{"n_layer": 14, "n_kv_head": 2, "norm_place": "pre", "attn_scale": 0.177, "parallel_block": true, "init_std_o": 0.0115, "beta2": 0.98, "grad_clip": 2.0, "final_lr_fraction": 0.0, "batch_tokens": 8192, "steps": 11402}
Each number is 500 + 50 x the weight over its row's rms, rounded and kept within 0 to 999. Layers, rows and columns count from 0. Numbers have three digits each. The size before them is the row's rms in percent of the matrix's.

# gate: layer 2 MLP gate, 192x64, rms 0.0794, rows 17-83, columns 0-63
# up: layer 2 MLP up, 192x64, rms 0.0819, rows 17-83, columns 0-63
# down: layer 2 MLP down (transposed), 192x64, rms 0.0785, rows 17-82, columns 0-63
gate17 054:449421553487455583500482428563458505428568491549532479429575498535411495423450554526482455521567445601493470490454567444496526487503454485457543500482525528614523505621483556528530423523477551
up17 088:479553452418488462485582427486486515509496500537519495528483562489428575599504517512517549584383504508450485502556470429619545449486472568543426412464585399521523490555522543464481506526450527
down17 092:503560406432463493479594419465470518491503513538529497494486550505442545554491537518532530589408534503476472484551479391580550457510475580534379418455592432516490492569484529488478501520407515
gate18 070:543467410472617527452465423509479555438528506462544503535458572587529443460466559500417540462466400590514455432449470439466484532524452452476552471527446463446485492555590503461532406502483528
up18 089:471514473583414582519553481497473501548450533490525558588550419470405552467530531433580508557414518553539468542502528528567477527581509476489471470568433444393486529541576574476430511516532476
down18 089:453514486560398563506546473529455506568458489506518549572553417493399532482517513412565503543425488562533460556504517561529486513563496481479422468550405470390506519535586556491410481534534440
gate19 091:548512467417508543530509407528476477452485533516459486409426497547460486531548582462541387434578409552497452463498608425540505503515519552582491505511519535529483447574547566587495471421485500
up19 095:516460490598434487408521510529507455531509516562536451462532482489556474537342520522509576600515513475593494362508540496563491465449529488466450465557511485551562519539575498559457503435543509
down19 101:529481453553453485460515449532490498533489522564527481464516486541532481527353553555517528593485536472582486315501531424563491479480518441515432472577486510571496529509495459617455487471487469
gate20 083:476469440443504535473577480542434473466537463428445385524605566496414488516538446507602456619454449509496447433527585481541479541539522495457506451440576456489548496461557500516543536526552476
up20 106:517532529536446493454391503517537540470574635399484485402498562507497467491494490530454527507513480551481555466519498473400500450436467487465448450386456536566520489489616446539542462576530505
down20 110:526546495528473519476382502508536544472579635401484495421477557534518478468517513532479498545534495532471547463523510440434522437464482513485455443350459558545511495495616419554546487540525538
gate21 090:529512433464526567453490401547428476468532497592481398432516500606517511467526582544526482475476461590503457468454496505431537546583524461430489553470424485513499490540477592502473394480483586
up21 117:529497569550490505453521499500536543552503527476440562607520441537422498428553538396524500506433505519415497481507579397627474520444539459467532400528531596397470510493515531498457477497499501
down21 125:528474539526499504465545471497511519556520494471459544580512457578435521405541543425567473484466502556467473477504587326618483539484545445470486382514544553418439489513527524481482480524479539
gate22 118:555441458526572440476540531502526373438460486538499420425501497484436496482451460442516547569460513541548460405499539459552536479498600537394452462473502513444531478576531495549591514484582558
up22 120:494471669453528504509518439440561549499495589461463511603496494500581472531520531549453438445549496515549522512492510551473481482430492484501603568496484380504485465415479516405502556554470525
down22 113:435517624544514451461507426505527492473468532438431523560517468475595479531491521543453516456550536553562482525496455570443472503461467443478613576522460397456548470457462539373543541546472505
gate23 062:550517459496537547512435450474454595413488451531421569463468518508503540460542488612502514477536409587569474479510427475480375566548590538435545527501532520467461535552426562503519471539456510
up23 059:479504602462406509521581447487520522537501477605523455548520493468556561480466589513481462521425469445540580518479487444521504482575451548439460495541510414490461483517435591517381519460415433
down23 053:495519585486379511524588462501529542553496469586516474572530529500567539468497547516495460493456473480520569524453483420516539472584429547455474511538511428485438481552447616541395506470411425
gate24 115:533486498540542506485500418617426397486542459569551420444487465476423506512506532564473557491516509422501474437472608492513456524458475554507517515415508460567476504621563524558574512500431545
up24 106:512447538527495514438519471446530538498524482443434562584509456491468483560500438514461501531610445463582470507587411472496526518554539401499497518501576570543517406533569431515425473487622461
down24 110:581435454536524493473533405493484488513532479491431479545489470493420518541498494502461489539599433423622469497578468522496498543543521411508469527454627470508434457595598469570512513461542538
gate25 148:507486469400511539390444461600474355547546514501525471435573473533403499471482631522551506425492491511447486541488491484459469506482529442515463536483584500475510474550596498545515465481432524
up25 133:489495490412491513430437477590496373615532523494527483435503494509462500528452653494560512413471480513445534583538462483472495464472507475558449577514554490484480464474582424537508503473418488
down25 123:446543570562464442546511576450512584450449485508471561586423528420570473561515397458442529557476509491476507475499486548530520485509469570510558477520414475518522500448374497422446574534557458
gate26 058:512507505510527551465508400483434419476505512521514455578549435490465420463548479552484601599531520481538487496390567544506437535510533418532574587488530440466544527558492588452477497544541586
up26 096:542471407455559457499501402477496569523499465488464596526511387551474471632500496533487458492533466476464448421523585425563460497498504535601517522514589516539545436512518440413503481562503491
down26 106:533487419450524464485483393475485526524514471470465618519507428541481509622501490561486453486533470481476443417543586422562460493489518528597501529527631506546560476517507437427509463577503467
gate27 051:609424467467522519526543391434448482469481486522467489497456489583457569512456480479482491458515420571494396490424463453496546572534584499444536492476473409462483446603519500504527444484592563
up27 092:512465481486528443576403518555520532488525518412432592473417504504585420472550459485437493424596521510472533544437433523476455536448520522516584540470508554583487413486529408517583502528538499
down27 099:502462509519548448592385496549524487483534505431426578459407489475552422469530462485455486440561515524479530567429434520482479544448531533540608513462519539575482415478565413485571518517561539
gate28 105:468482541474528583488478525553419473436389418564488552394474459504434538562548557474525404514437418474539518510463500474436553575469512437427517508449559520505483517567562553491483559497423529
up28 094:514522444565447489544532393463564562513570567475460467570519476543547475452500406532464487464488620493484530422491480445530397499511504596513416432520524495544482559530479424515550429558561511
down28 102:504470445487489566535512361507455526459546511513509464432514463576453542443495496643553424453482641519509508414500564397475550554544540476460452468474509476536482521528477536522553434492524511
gate29 135:409528505550405551543520525502452508462490472502519583582506496599588484583601526495404428411541496473465543540496393553471455523554443534545488477537525509440484488483474479403469545545528499
up29 115:490510529528473444552551460413373464437538442517535516540470524502577584559521486380440471459596487561561497533444464577438510574553501531555543501522493412451479490526431504415504505524500516
down29 114:503474474475515579454421535567561533533462604468466508507540423529471414442464562613525578530396514489461523498558543434573509421420536481468487475428505571542522454549553489542488481464441488
gate30 076:478490467569514528507476354551413474413535482496500480474503538532381558419567578548543465425579435598510512458501498545448504529481546460599550505439515442494494556549448487474483480507515514
up30 120:460558531552598444528483506533436505485481482409500565477504487458452570398608488507504474440541510519454488555558466545471580467417588433536505549421547514386512526493427506584538517475489512
down30 133:458559524554620438557513507527412499467491475415497548478500464446465548397589488498500497459535484517455495568555458548488566479408583437529495549399559523404493538497452507595539499488495509
gate31 105:574494517435549545454539475452442534541583428404436454476523533490491551522441602560433472558545503520503469552543473497492557460498517416475537548511529547459563524566419486487400444442404549
up31 090:503473520484524436568541632452587540502517442362446543460495583493581511604449531476474516495495576492509533568504447455551437479518466519445553550524481547523566468498482422479414468466496527
down31 099:433455508553454433543474573565576481481436515562569580519469514495503453549530431448555543434406548471470546484445468439527435499480485596519510446494417463544459481428537479513572522524620470
gate32 146:506504529480451497401488457521443451507612578523572528522539566433452521517455546491519481465415608427421496619553538515516499485469541406531559540423492483422576484521496515482460530439523502
up32 128:498527437521574458549573599478577562492390497462453468439459433508535448508508437513527472536573459534572493428434429523510536505508535647470442466593535528554430497496497462497504548536497482
down32 106:527464531507427534419464411503448463498621511498564528559554544483491509472458546477531509453432550469484498567602590511484494509469504331498521507394467463434556486500512545512539489429510534
gate33 061:544414488514586544500551375522511507395546445549448508479483547583468513458570519582459488463495432593513430538466503479460490554500514418538505436415454494541492485585459544489524426564491542
up33 109:572553434435464441511554518456526508502527500457522567485473462566554460645529480524514456534545502443494455421549552463544409526453435487536384448517469492533501488499608470429493468604514485
down33 119:560571438415436426515557526457531496496526504488513598490461492562566469625528487541493469528559522445498452422559562470532431520446463489532381444538466497518538510505565454437486483617522481
gate34 126:606532408526478596480436507498421433417450534475581467507540479496501533445520505546508494528456501521550397438481543453477445489560499459522556542432570532526500395507581593556529496481465566
up34 143:485470549418462475480559398501554564548550537579441426369530560563500500513463510563484526523518494557468606484577512484517532517455579477484488424488500445492513597514404433435499466474521494
down34 146:525483514437491453491651425453515552565532521571477443432558521580500507399467473601499556506503437554537556471568568495512491514472546472557497412451508440530510505554435432468506445436528498
gate35 069:571514399427507517506519498512401490469489507523482464429496432539425602424513508529525472476487421477560450488423479475485418572559597431462492529444548518466430446507448596537496496461521582
up35 070:497493449424584464541522433508524486501491386532549494549483458459469514492679417437525494501468520489406510579467480447560494570512477543560522486574556550467433512513433523432492514540505444
down35 067:485517496461580471523505423486518478468489388525558471566485460460475497504667404453494513500458525499406496607450484442552490575492487560533542497588553551467431500519474533423502503560518456
gate36 117:509511432395543514530474467465464536418520457565416553410488556553523499467558566565513467463512464616418537544550464467476490530511455465489516559536479517535418505587419469494519384563498481
up36 124:482431542458451526605536442578536453503546473557450570547581506550531415471589505553501477393609502486514492567487474472516396523386461475506487539477488552493519502530501457461417484565498493
down36 126:494469533512384551633488548556530454484575483496467546563579524520482485423533467528470485455530517422473476544431497578437352479488481456524477492467536480482616459570515522483479483563540468
gate37 121:606556515507562550438447437455393477466504483458405556443556544557510495533439492551490433536505417495555452518511478463483477545513547514469469509393490591478497550577617550456470468502464542
up37 097:407436504434457504488557480517583449540497492577635470559441493444364499473553472503468593545466555473465479406420528461521552497453484489515475471529588431526507502495479501528572529462540524
down37 098:542471470465548565464501397431483505504553528524565543466495506554397571428446496560505471587486486502525416401490523376534559555464558494510421476452570514480457501592568536457539496483497514
gate38 085:615495498494520513510510408557445477451539434565524421443471532537387589561586525528476570553554452479569449445507523450496484473472483422536499529434467551494457507550491533482529368521534483
up38 112:485500445612604506477515428527471463543537509446507490546504526463411515494526507494463615513560454400552540496586485439463488451457490425584477598538511538461469499551492425493597538462562486
down38 111:513505477558621465501479454516505480569493500468478469535493504405405511503516535445464571488553406409522520554560458508449447452456505388588465606542548497471450506582534463525582545470524487
gate39 101:572489498536573592426462432459416543506438485525484430430529523558468491532451494490579453501438463596472438504435487464554438551570476476432514534451470520467511503516575651454458501531486526
up39 102:556540649537575518520517531494470488456476453466510526533460471544540514574462465404543490437504499527521515595512469507539505372541417545428483571529499538456485491426528548398476542593481483
down39 117:506572618478527470554484566505504477438481462484494576507405488511519497538508494338449519424541519483477535588540485513538479366547434551441497546544517514523509470441496517413493543579512472
gate40 106:509464534496573477533573508514576413525521398511556470520501570576426477475493467440507574448492553482482489502499445473554460589440460531459507458371513562422484500541512484407495617560526506
up40 093:469485435539519404551547537567577511544534439516543470535578539539495503540448526410505496459434555452470483563544453476581472503530531554551452469499431574434437546491486417445457586565597486
down40 105:475544442509458506468442490499404595449517552486374501499537467493569494514515518548499452572547475546515520511509537532447552389559513472510524555637489449521501525450465488617502409428452513
gate41 107:545510432472532513471410411521509378406471496426512541563490530488496482539423599409560546541476526527425551553498606496421441519573536492512517472548497483498491484537509564474587535496446486
up41 095:508465485496524598500519499466433516424531522489587449522470506475516514403528475568417513445430506440574412447445527486649523519462415464480588492464534459497477511580527526478387521507518522
down41 099:571480449463507521450391403556481397378487468435553497575520530468478499565454575416554508508468487525468537535482597502455452558549504488502521465576514462515479505550543554459596543492443502
gate42 108:481507483536478539542455473561435445423538397604487475430528522631516479519533605550490484496514486432535564431497460466437502542448506495420473482520457501582456542475471476544520382467435536
up42 125:534524473510538495481503492531515539543407435544561520528436436503496545498500567504501504551504530467470468463407488480567657476402507567521481333478525423485457571473523540464527477580469502
down42 119:447499500467511511410531508457504571570443462530605615530453492503528506433514498533477512491586573493437436465439480443609605498445464539520524427473507497476482531470481560402475447593508473
gate43 103:637482540528583506478482457488423385456557511443531495473499563511427484432509571573549425455472492552565491453454495522521499519414498453515554559480488467473446515589527435477482434592486552
up43 100:612468613545568467530509499499452413514564478490457496527412536495438443473500570567542504505488462526522546468510554562547541507384462524574444521494428443480521517504427409532521396553508508
down43 108:495532571521462456509548556484442477521570494490476578560451482478546435530531484549525532436523574483456541432533548542568553449406440536577447500559434432462551470492371397554481452488541473
gate44 157:401463453536454480459500574524479579586575471444609497571484492535437507503480515550536491464497596409381531587511426551541476468441540490520530545516470470435537488476497505446457548494583524
up44 122:535575553517517447604465590521561430479563492508505508436444465458507476466493472471479535452499447461539558477561503496496441488575468586506411516556653448513360456488511525470501487532480459
down44 123:465458463504508557409561421486487543489422490505499493563539509531503507539480533527551445583496548557466458503464499530494526525418536412490545476429303527506642514490487471564507502471518519
gate45 068:576489531423503580546448408488460406419595552521515512454456504507519488432513563542521522490510452526474398488523549536566500501540464496501473419480546412559455464570520599555517405467526546
up45 104:473491456519422564501530456475498441552438444631427483512518435518484509489413496550481383483521427511524488444456524457517538454571492564527544471581540472622566498536519496521399517434462488
down45 117:470522461529426575490535454506506453557446475594433491517519443561502535481428488563498388467549461517541489425430535455514514437589477564535532485600545464586587501519513502546407512431447487
gate46 139:476497488487498528390487499492413556459522480546537448535537512503435525429492506562481414542506456528550462438420539526523459505441612505390524431474571516559467556543528536510534394580573561
up46 137:585472479486533526509527395526561444555495511516473532413517472486475442552540516428565539482513586524407500568511486470453514597550434398581471592464496520460545439506484481480496596462417463
down46 125:511508464496510502364503460477437551509515518572519400491566540541443527411501526580506399555514445545525460451444517530471463529452607469445468449426584543524462552526572515486543487557562546
gate47 138:502510454523527530392486501534411474500511540476554350467593465528419505420480490567506552490479490486628415521407535495491507491421585501515478504471518469444498532556592503528527492477514566
up47 139:515450471405445499526544486525502530458524460606480654494447548480495484562510509514489489553537539523407527498496443517442421558639444426464529531472503514551517503485373526500527517501481430
down47 126:585505440468482524411469469571442513531499507527535412473566488544411497424464532542565506482536493468613433533411506537435459495488604432525436509476543461475491544551546521574598520458449525
gate48 073:566517550478484480510541453437452515457507582504413453474426566577472539487471596475498447439454395556508479449477491489453457519541533386462488565504504478515531511581441633521483460460492583
up48 099:586481458450515510479466555430620526518497561399416547559427512483580425484527496447493523501482528543423531480431523479521423618418481472504481460458471470539468455504541450512477503582589487
down48 108:584482464452499530472461548458645494512494532416445572536435518462569436484524518454524527498470525526428557481446521508499470645413499481514489447440459469542483455504552446512480511585611504
gate49 094:503496404526516489446524460504505388464479478579489410502542496469440518499415515418462554548464491522481433453434567449518531622550508531482496410478596506512557562571498488534475509482562606
up49 123:534489465467530501449415471477465540512496530474453552524411378480515510372586542519531458471483518551493495499512537481547528537478441396614555563496614503498485424547521514416509554549471455
down49 127:508514469484497473435415456503462524520547518482440535514425414481521545394563515499561441451447550546501500493568562549555511508481449390602525542514618494502502435571503504407558566540472465
gate50 134:489499569592447482521542539468591526477568452401516600595518525435538498511525532475523511400503549422465534551513472497511474404482449559530458452555427517493501512458493466430601468439558552
up50 120:548471424505523505456588489512526505586469514500580486569495581531534572474534345505492458483502462612493503462466357465541457451533530520481424481441528470494489610492530508460516448533524481
down50 120:470539587494479501550376517495472503412540458488396535453530421454465432554476621472483522513502507395498509517538629581484498510465479464523579520558489499519510401556483501533516559476488530
gate51 117:458553485506565544491443488470546553515511488535417437558582550476484499522463514555606392435496480485494614457521504470516395465482482530547404466522483570488504522430534521512537536413614543
up51 117:440415411510485446519564582487587429490458431506523552378478497398496468494462519419520497541509533527608467557482474597481538441467527526473553479579492476486446468487465426474537540513497574
down51 113:576441547481469515488526484521442460468545550470588572528485440572538540488562496566456578527475500510457425492524544389495533534559556446431492487437524487511573451564474469595429466497396417
gate52 091:553506495491418495463501436444508539343513458488409435667537541535533436467543560537553489488509567467489545541520504516534478523514466481524514433569476533396426425484526519474515497460536488
up52 093:476439516465478488543499567399537589479521532448551561484561503466530480440455496462506436469502568410500454501549522604572560410476537565629539481516470483485451452431517462523604527465487541
down52 090:431486485526614492525521556512475460682487547496550568357467501505472547535458478444411502551494471520497433451441479457479512482498524506463503573452495485578577564519466467504431516504462518
gate53 131:547521477527491546489526467525550466491542462441469426523502512567462399604461459480526468478570540412464611518501521611444472560538478467519428483515508575481468552403494539536492559375451495
up53 113:455434563507531454467540534523552542554565513488437557514457488544492537485518517555495510440518483531528572441599447463480552495483544478386558544528388495523493580533446394424396482577533535
down53 114:542531437490492552531468462503404466456488492469590406522488523473484431520485461474497462578496481480488470545437570593509444492540470541585439463500633523474520473446545572615581541421498512
gate54 081:495453501441493518449434496532499424421519510553393454530533490559410520481494485516499544570453463517507476464521535504500520470524611425494450487420552578530525553575551593560645511466552480
up54 087:481533469444526434558484468452487489515452519542421507375476536488552479585444496534491449450608485435491512428561529463481538456489484528584491526474489679599531555459514474533471466516535490
down54 085:472502450463518443574500464444467503486440536489427475366464522478547495550496502582509456459606513429484472392556537402536532461462499561593503511474504636569527542453516491528462485511525469
gate55 114:428431419561494616470576478516417513462483483505484477517553469431491521503489474589607506509485404452431548444449484533497442549535493477484588482477461506462436581566475535409555534540454532
up55 092:582493505405506528518450466515515443534480495518554466458486486544441445510578496447354499496565617538578409502479588467444535551454488423550519500478575470521553460580540551530473515452531523
down55 099:443420422547525617501577467512428498436488503550455478462590484493494524501518471619544443495489402517453535444472522541470485587534517438523568485518460551452447560554467561421571534539466516
gate56 116:449411497573567526405458464476381560495533497516547498485551544575521547451531480606617529502532540412444485519451507459465544612514500463452449526464445484516502498553537519513566423503530483
up56 078:397461503539538497471440510469480588505535487415543567502502507561541487417388489540623530493517535434444560539489489417517530513456545470504423494536432409445450534523495457498532513564501394
down56 094:492586505436403472616496542514608488542472472444451566548459485416489435519455497401430501469474498547513549545563497514527483393469520522534578483574571475463498520472476477452439571553467522
gate57 166:423508514472529497517436535452467484481510468471532539539501506514605534443615487569359480499519470539515423387488488478544491466478469525430546542545484446473475493546516555500453448612626471
up57 138:514513550520566534516465523487529439474494484513553507476476478447528566462560463573441508506504507524562411302431503438532544505512526561481480468488535473509507461600567567532468427593557435
down57 135:530528478495461452524551455523459525547496510504446498512505490517444428575391472413604518516516524449465577639531467565504474513488478436484489507547468506515520545423382452532577564416425522
gate58 083:478482388467514498508555452589433447449507418617479477416517480513448534475581523566464529555543459538442483475425509490550489573500518465369514465471554511586430565535474462546534488526485526
up58 098:565487370504475463495480495504511624553499497524542544455473385495430447475516508546507486531440531552466584407373582515548576534456464485490529425492561432496518525473460444490490510555460505
down58 103:490526433491473464475442511494517577566493484500512587431446437466471463534534503580492527506426528543484605426387584498552572499438435476471569502492516466463558607443399483529463476548467471
gate59 072:467494556526516548551552468419601372513565470515421523513533518496540545464524442519538490374406504536478513532467477431452412548484490540466528532571583513555507508545527563527504522543464604
up59 052:439492618507430562539581567463570506482450444466537552491554446390491488538496507429522448456497539528565488497550457496559508531503554512483491453469467508516441502504564591514495655427538555
down59 043:520516508459499493490467564563460598459455491455524558451505473496448394523506551480478456624547509506551519413566540551562579502510544476520435514399368441490449535493493490442482481467575435
gate60 134:495530500534500523561536516506548511508480562473566400315522570416532510396477488560503561511559494462547570445475459526427539485511534462531587434478479456527557493455546414454543499484503517
up60 128:508471516499557528444480369525406471449485472532436570636418480612473468616483510478524434499468476530508441523509543475530434539514495516474411548494543542501464490568499585562499494519451504
down60 115:547519471524506534576530475518545506493481579481573387333515527413513543380452487559523526516562502469555563428479463535423504510521534470511589456472486446499556475466562455434511509479494537
gate61 123:449547494496492477424571447503403400573485448499573529627585491479461473487540532472538507503493503453499415594398472548506512550473454502493521488521553440391511454556477554453452485569534495
up61 104:404587502494450410468500492521509471595482414480582538573521515432565453569514559446480529453512503410497465610512436537539545498438474555547504470559484458409514443501514466489433525547575496
down61 106:570447475458479522544408573503588574445518546480414455358444520528543512514494499544475504468530511523490560430583519437550491444517535495529532528481447564575497536446474447544559521393427504
gate62 084:519459505481554527450546526569471476458548469525497414524500480541446525463511557491572498472438440504575390492419500494496523517423570499403487463399507533400508458606474587474508464554535596
up62 065:596484529409469512500558479472580465522510558480475520511473581537474496524459503557572558503376529540386490537439458566471527439411453469398518505429512434422494457468454549488545474544493548
down62 065:585497483418454510462580498496578488520542572512482503487481557547488498532474533581587565486364500525435507541448456585471536438431464486419530529414512488428492468496428539538547447579501559
gate63 067:551426536460524518500439368452456530437468489567414503539481470495479548481574503595528478462527427544576515436504412466480412526519551451426556500462467487520461538545619508506491472512417543
up63 080:491496541460464589500504511483518532562534440640547470520518449504477572550489472518448425507459469517434539610467530435507608489559421576528505455516501408498463576552392497513480491459452474
down63 079:505507524481445619496509508471515516565551448596549456529516476516466565533505453521447421476480466538453531618457540432517595470553410582541506442514472401500441539538392486500470517445464473
gate64 096:455477518472486489491504477478570481575556438563526471433482506521550474575457500530398514547554484453487524506455488463496501448524498634487396549475479554467520501424498453622504363582561493
up64 084:468555482533441499498458596441476540529578458496531506522500425440526557568488503476467520498529514382443501582578413556477431422517499558491457515565472563453446514424482429551512431506609479
down64 095:574566477535497485519525541528415467440467543475457535550550499510463523437540504476573469461445493541525472490524499581481485548454524356493590438572505500512457508597493549356503573430445510
gate65 129:610469476552515535504460420476449549474473574471470527583444503466537525546601435532508496487480457534488395442499480425571521476417514570572599462464541527477514494492475482560557467405419536
up65 147:467434535459565516537471397443551532447467537437419655546471504508528564547565528506573415450472430607497421481492524447542556490499515549534576572515428535486487480478498508490533514528487508
down65 124:458496472471551520473427450437531437468482546430516589510492501457460544571523543480589397470504391567457460531487486511549482439506517585518541633556418557531464444430518530518560519462483533
gate66 066:498440517414545518490511439494368444479568507552504457610528474589487476422546518578533505521489448527465474513453495527510475540415456444446575504484502405496482444625479596468484460525523507
up66 089:569476549460440488507427483484536517429512562446527443544546494592501418535474463426429514455585484510423485523500513500535371463489571525534509539535378538537502591566444461452492418511485492
down66 094:565463556447417519491398462510565494423509568448541466550556510555498440543501498432436508417576489513429495534518551498521381485486564505517516538519356532528520574581481458463481448493517510
gate67 135:439454511530520456505588549491469489506472511464567468602611493412462550489550452506535522506520514486576452381422526480582455497447535552496501424382518409532534542531555453482480553512533453
up67 138:566542480449524610483433401554541477481497526549403515444399541563449467542445539491484496508452485507442504562496490467391509588609535422468488563498486567479469480503522558499528450518425544
down67 125:427480510461511504525615524499511436496502513533588508577553548413461572488532502509498481486531496484550482390458516427509480574500532495498489470313473448556539526532604481453481514545544440
gate68 114:462540436454481458492488452481450467553526466440465504545543513523492488497632581497544464417539498508427402546408446472526561561454537599453544490444503566460539445572526555577505504483486591
up68 096:586486528463597641511464440506516510509508583650411544495485530559484540496437477533489483573533468484562541458491545473425501572547455415439490459503523442508501544536525522501504442553488443
down68 097:469534461484489465484511447462464434575546482478442470558539551532470491508572572469551440457544448506410409549413457499468527572457541606462520460436498563468531462574578548582493480493500611
gate69 159:489424520484505529433453501471436567421602429446594589516439463474446513469448485549568445602470502489516566529451512525468536556564541542458497431534423490549427542468538513442444541532520560
up69 161:542571456543502471568549489507555428579424556573433414487571524523539493552558532449432560425537489529473447488547508473491479454449419438543495558433551487473557459546455491567562427480481413
down69 130:506431539469507549400448478477402538415587481480566545498476476475447517477467512580570457600494495493531560519430516539478514572563534520419504451538403475539397521481550542436459537521516571
gate70 099:546524521471534558519476425464464548379537514469490547427498542600506493491558504603538435456512512523577473524494542496435504533529450479608496503534485514546428464489431561554463359583466503
up70 076:586599487444465482455532499548426520457518534508514495433497587448513561471504593513602497502485493561504474565550445512440579466575457508458487512530523490442419367454419539542454432480473487
down70 074:580564484435508431482552524534417531445465499471474451501523528448528509460546542445604529521519488579502512598534433516390544478563449523405510576550511536422390445467448553503499472455495523
gate71 084:569509489440480547526420470527416481456505476504457520490479537581524484446548588516452442502535437481520454556443460574475387589586504484441548447421503428528463561558512573500514394507530547
up71 078:461460556531557529554554514512469476503541426593479430593545515502557541512486472532439481484470458456522560551468468448426477513623478624514465526561496427466540444499412498484406487422447464
down71 081:462451569568523517550556535518474490502520447572480440631534518480544529526498447514427463444506485478499567528441495411474466501604464621509475556569500434517557435513426490481409485456428454
gate72 104:473516523422570543450484415530405463439602510453503486455484491460533490511471585578411481479503566543522458483548489456527522567550549416505535517462449564437480523595421565517507428485440573
up72 070:495499534445603508545521551466573552526550479469465557534447426478646458593542526473478506469500571473442574524490472463496519544553399561457520476486422455451470551545433476481410509576485506
down72 069:503489496463489521589484589469606488543473506516492549552488499440579464545539440419501538451507498411462590547449503531460464466541433627490534455515467444487531507464501412458399548558575458
gate73 104:446420534511430448525500518464453456488490470535457483460494526645505457524541557446514498488604559493547483603551456544552417432494546497637509433503464423446444474499487500503482574513441495
up73 092:573595503540535498508531512487549525424532537456519499540431434394552549503454518483502453487415478539503573426464557516489504523446456457379591588479471565437533468487506466513504463406554582
down73 085:456403525456505517500443473497422484536468497580441487440531555601451452524556483516510520552601488490531453558546480486542455492561537508583402403490556451538432526542527545466465529590450411
gate74 096:513506431509505551455511513495523431478459506522561476397520566480456475546556546509378634599529537492387519518486505478465495495516459435539511577476493425491526369474494549499409477463520509
up74 091:545519552549520564538491407475511557475502406530410433462434405625416491583503506606456506447502478519542512507460498508513495563431587468470404543462530533538553563538514473466500524525497488
down74 088:490472515573519502459497547503545499523474481534575534405494533461453467588593536460407643593502543529447469532516480439507491481528454434531526582539470414516537408473475498521393489439510472
gate75 078:601478552491552519512452430441476532400452506528505526541458517530536518553549507542558456451532379555532416431486476413488607541490550485562564461529456484437452508540463411482549437517485557
up75 091:507496385503483562530516518543501548565491396498480543461549451518493460495503431501529574538506550442514534484472495445456527605568428425470467387473456524456446497556572476479460515553611403
down75 097:542474396496486541536551527526560571538494421537451558482519468515491474493503444502507601532513561456542481487502539404480529585561451450476462389457443528422454521530546451494450534520619398
gate76 079:494494535472500541519545470460563428446497575550430484462424463498448490506435509546526501521444460572549526377502675467497488465451510430453490464425525470516517429533497567475532577580511551
up76 097:499557486490489447575524673447489449507463550385441569525462457501482464569522511499498478497433552451539466478561513514547522547479528388500470490432465408396497494488546519511517580526541543
down76 105:499555471483471433594544668449446472496464518414460568515492474487508459569526522507476503515440528436520463508576458535536535555469542366509512502402429441440494495506552503519517546549557544
gate77 058:563450526514532535495504443493492372415478566554514427596544547476481507471478501480423470539512471517477446416433496570472497493454563479466519412426558413494550467609509529462519568543529576
up77 099:511512634496493564474499488459567531477473592457522464518554573512515539452444495505484509463456504554507447611462452581508495441459580471452484555464427445408503550449464610588518483471484563
down77 113:517521626499508559469509465467574504484459568465512440528549539498528515466446489499495512466461477552494470604445431602499492445448555463458473553447406458398500542441481612591531489464473571
gate78 036:554486414489556605481434466498437441470519523476544444473523566576496514425510584571497441462520497560539480447430479491447433556560521436563548578458499470493548416548408506471513407505492550
up78 114:595528382476452503465544426548526528480468505431558606511513486544393475500521486513501512501484500535448425471527499524532533525405539384496548415481592527558499518596513528430543530555530536
down78 135:596552375463437507463539410530526499472488495465545580486526483573414491474503486523508494496468471525472428478528476562512527518399549362486523421486587535526487522607513508434552500558533534
gate79 076:513487421503514577448517455538454387435448498550488389465505532513515495517609431515561469538486466496550465457461508547449524511548569455470452503409565500481505492605497605448549489521579568
up79 092:383473417434509503526487503526514385513461439590494483578513631498539445504416496555532468475537467515596499523390492525496502423530495561525505602565543493508513481472443490433513507463522504
down79 099:370475466450529484516443564545531425521464450559506523596516588470541454520426482563534476455526486515550521528388463514506491409511461578532523601591554516523513502448437499404503491465523482
gate80 130:461497527567491501545483559529528508550596438599560492500477493384538448515530462471542467363474545459502466553580464460582486510444524577567492488528523490483508453403535398489516546419512509
up80 118:465476588536427518579542509579455434526562471560552487493414471393462582609550402523496501453428469423480506521562499376522492507472509511500466465498548486477546447474544459524468547449510463
down80 111:484558452461559475373424490452559545495429499466429535517577501614528451414447607457495501532534497551490494468450508633474485505551478468477549541475441550494457573545459553485499465544494525
gate81 166:454561526531404478461457544486499591579514515427572511520525513427487545393548496491534546397474498421429495623519455505504520485522489529587537556521503452429557489407515447478454536531555468
up81 129:536540526472475517383488487504399532548573518488536428455582436447481511488604503610516528425522480357522527541409513458432494515525475520548543497465546466434561520473543529570480481490482460
down81 134:430457480501516473618489495513569474471409475542473548529450533568528490512413526396470495580456498641474438498580499518575523489462540487460443496541436554564451482543441467413518497514535551
gate82 085:559523496503480649520489399505480462418519518562486568469432510605519474437483521552457490475509405526416521500487595480448456477567459447510503485477554472543487471529450580473498395490528576
up82 095:463450586494506559520494568527491591492509523526422524411581439468434556485570442544505404491432514485486446549439382516492525496522555562464469509402494462486500452450463546612547492447479502
down82 104:504445582537508571526522571539483592489512527526413532415562440490458558467562419566552429507469503504502466540418413519493516479530535553469491519404459475473482464432458539639515465431480513
gate83 010:474577495539482488583534607509530553548477497415423582561529588502557530587539494484494491486489549490499522583591467543613585520551586531571497491569511528524528573425501533526527504473493516
up83 010:443431464529521496390516491475487412447553444508415426495570432483437472486458395521525569538407499474501400523510463522462443516513506424453458454513473514449460419427434463518497468409488526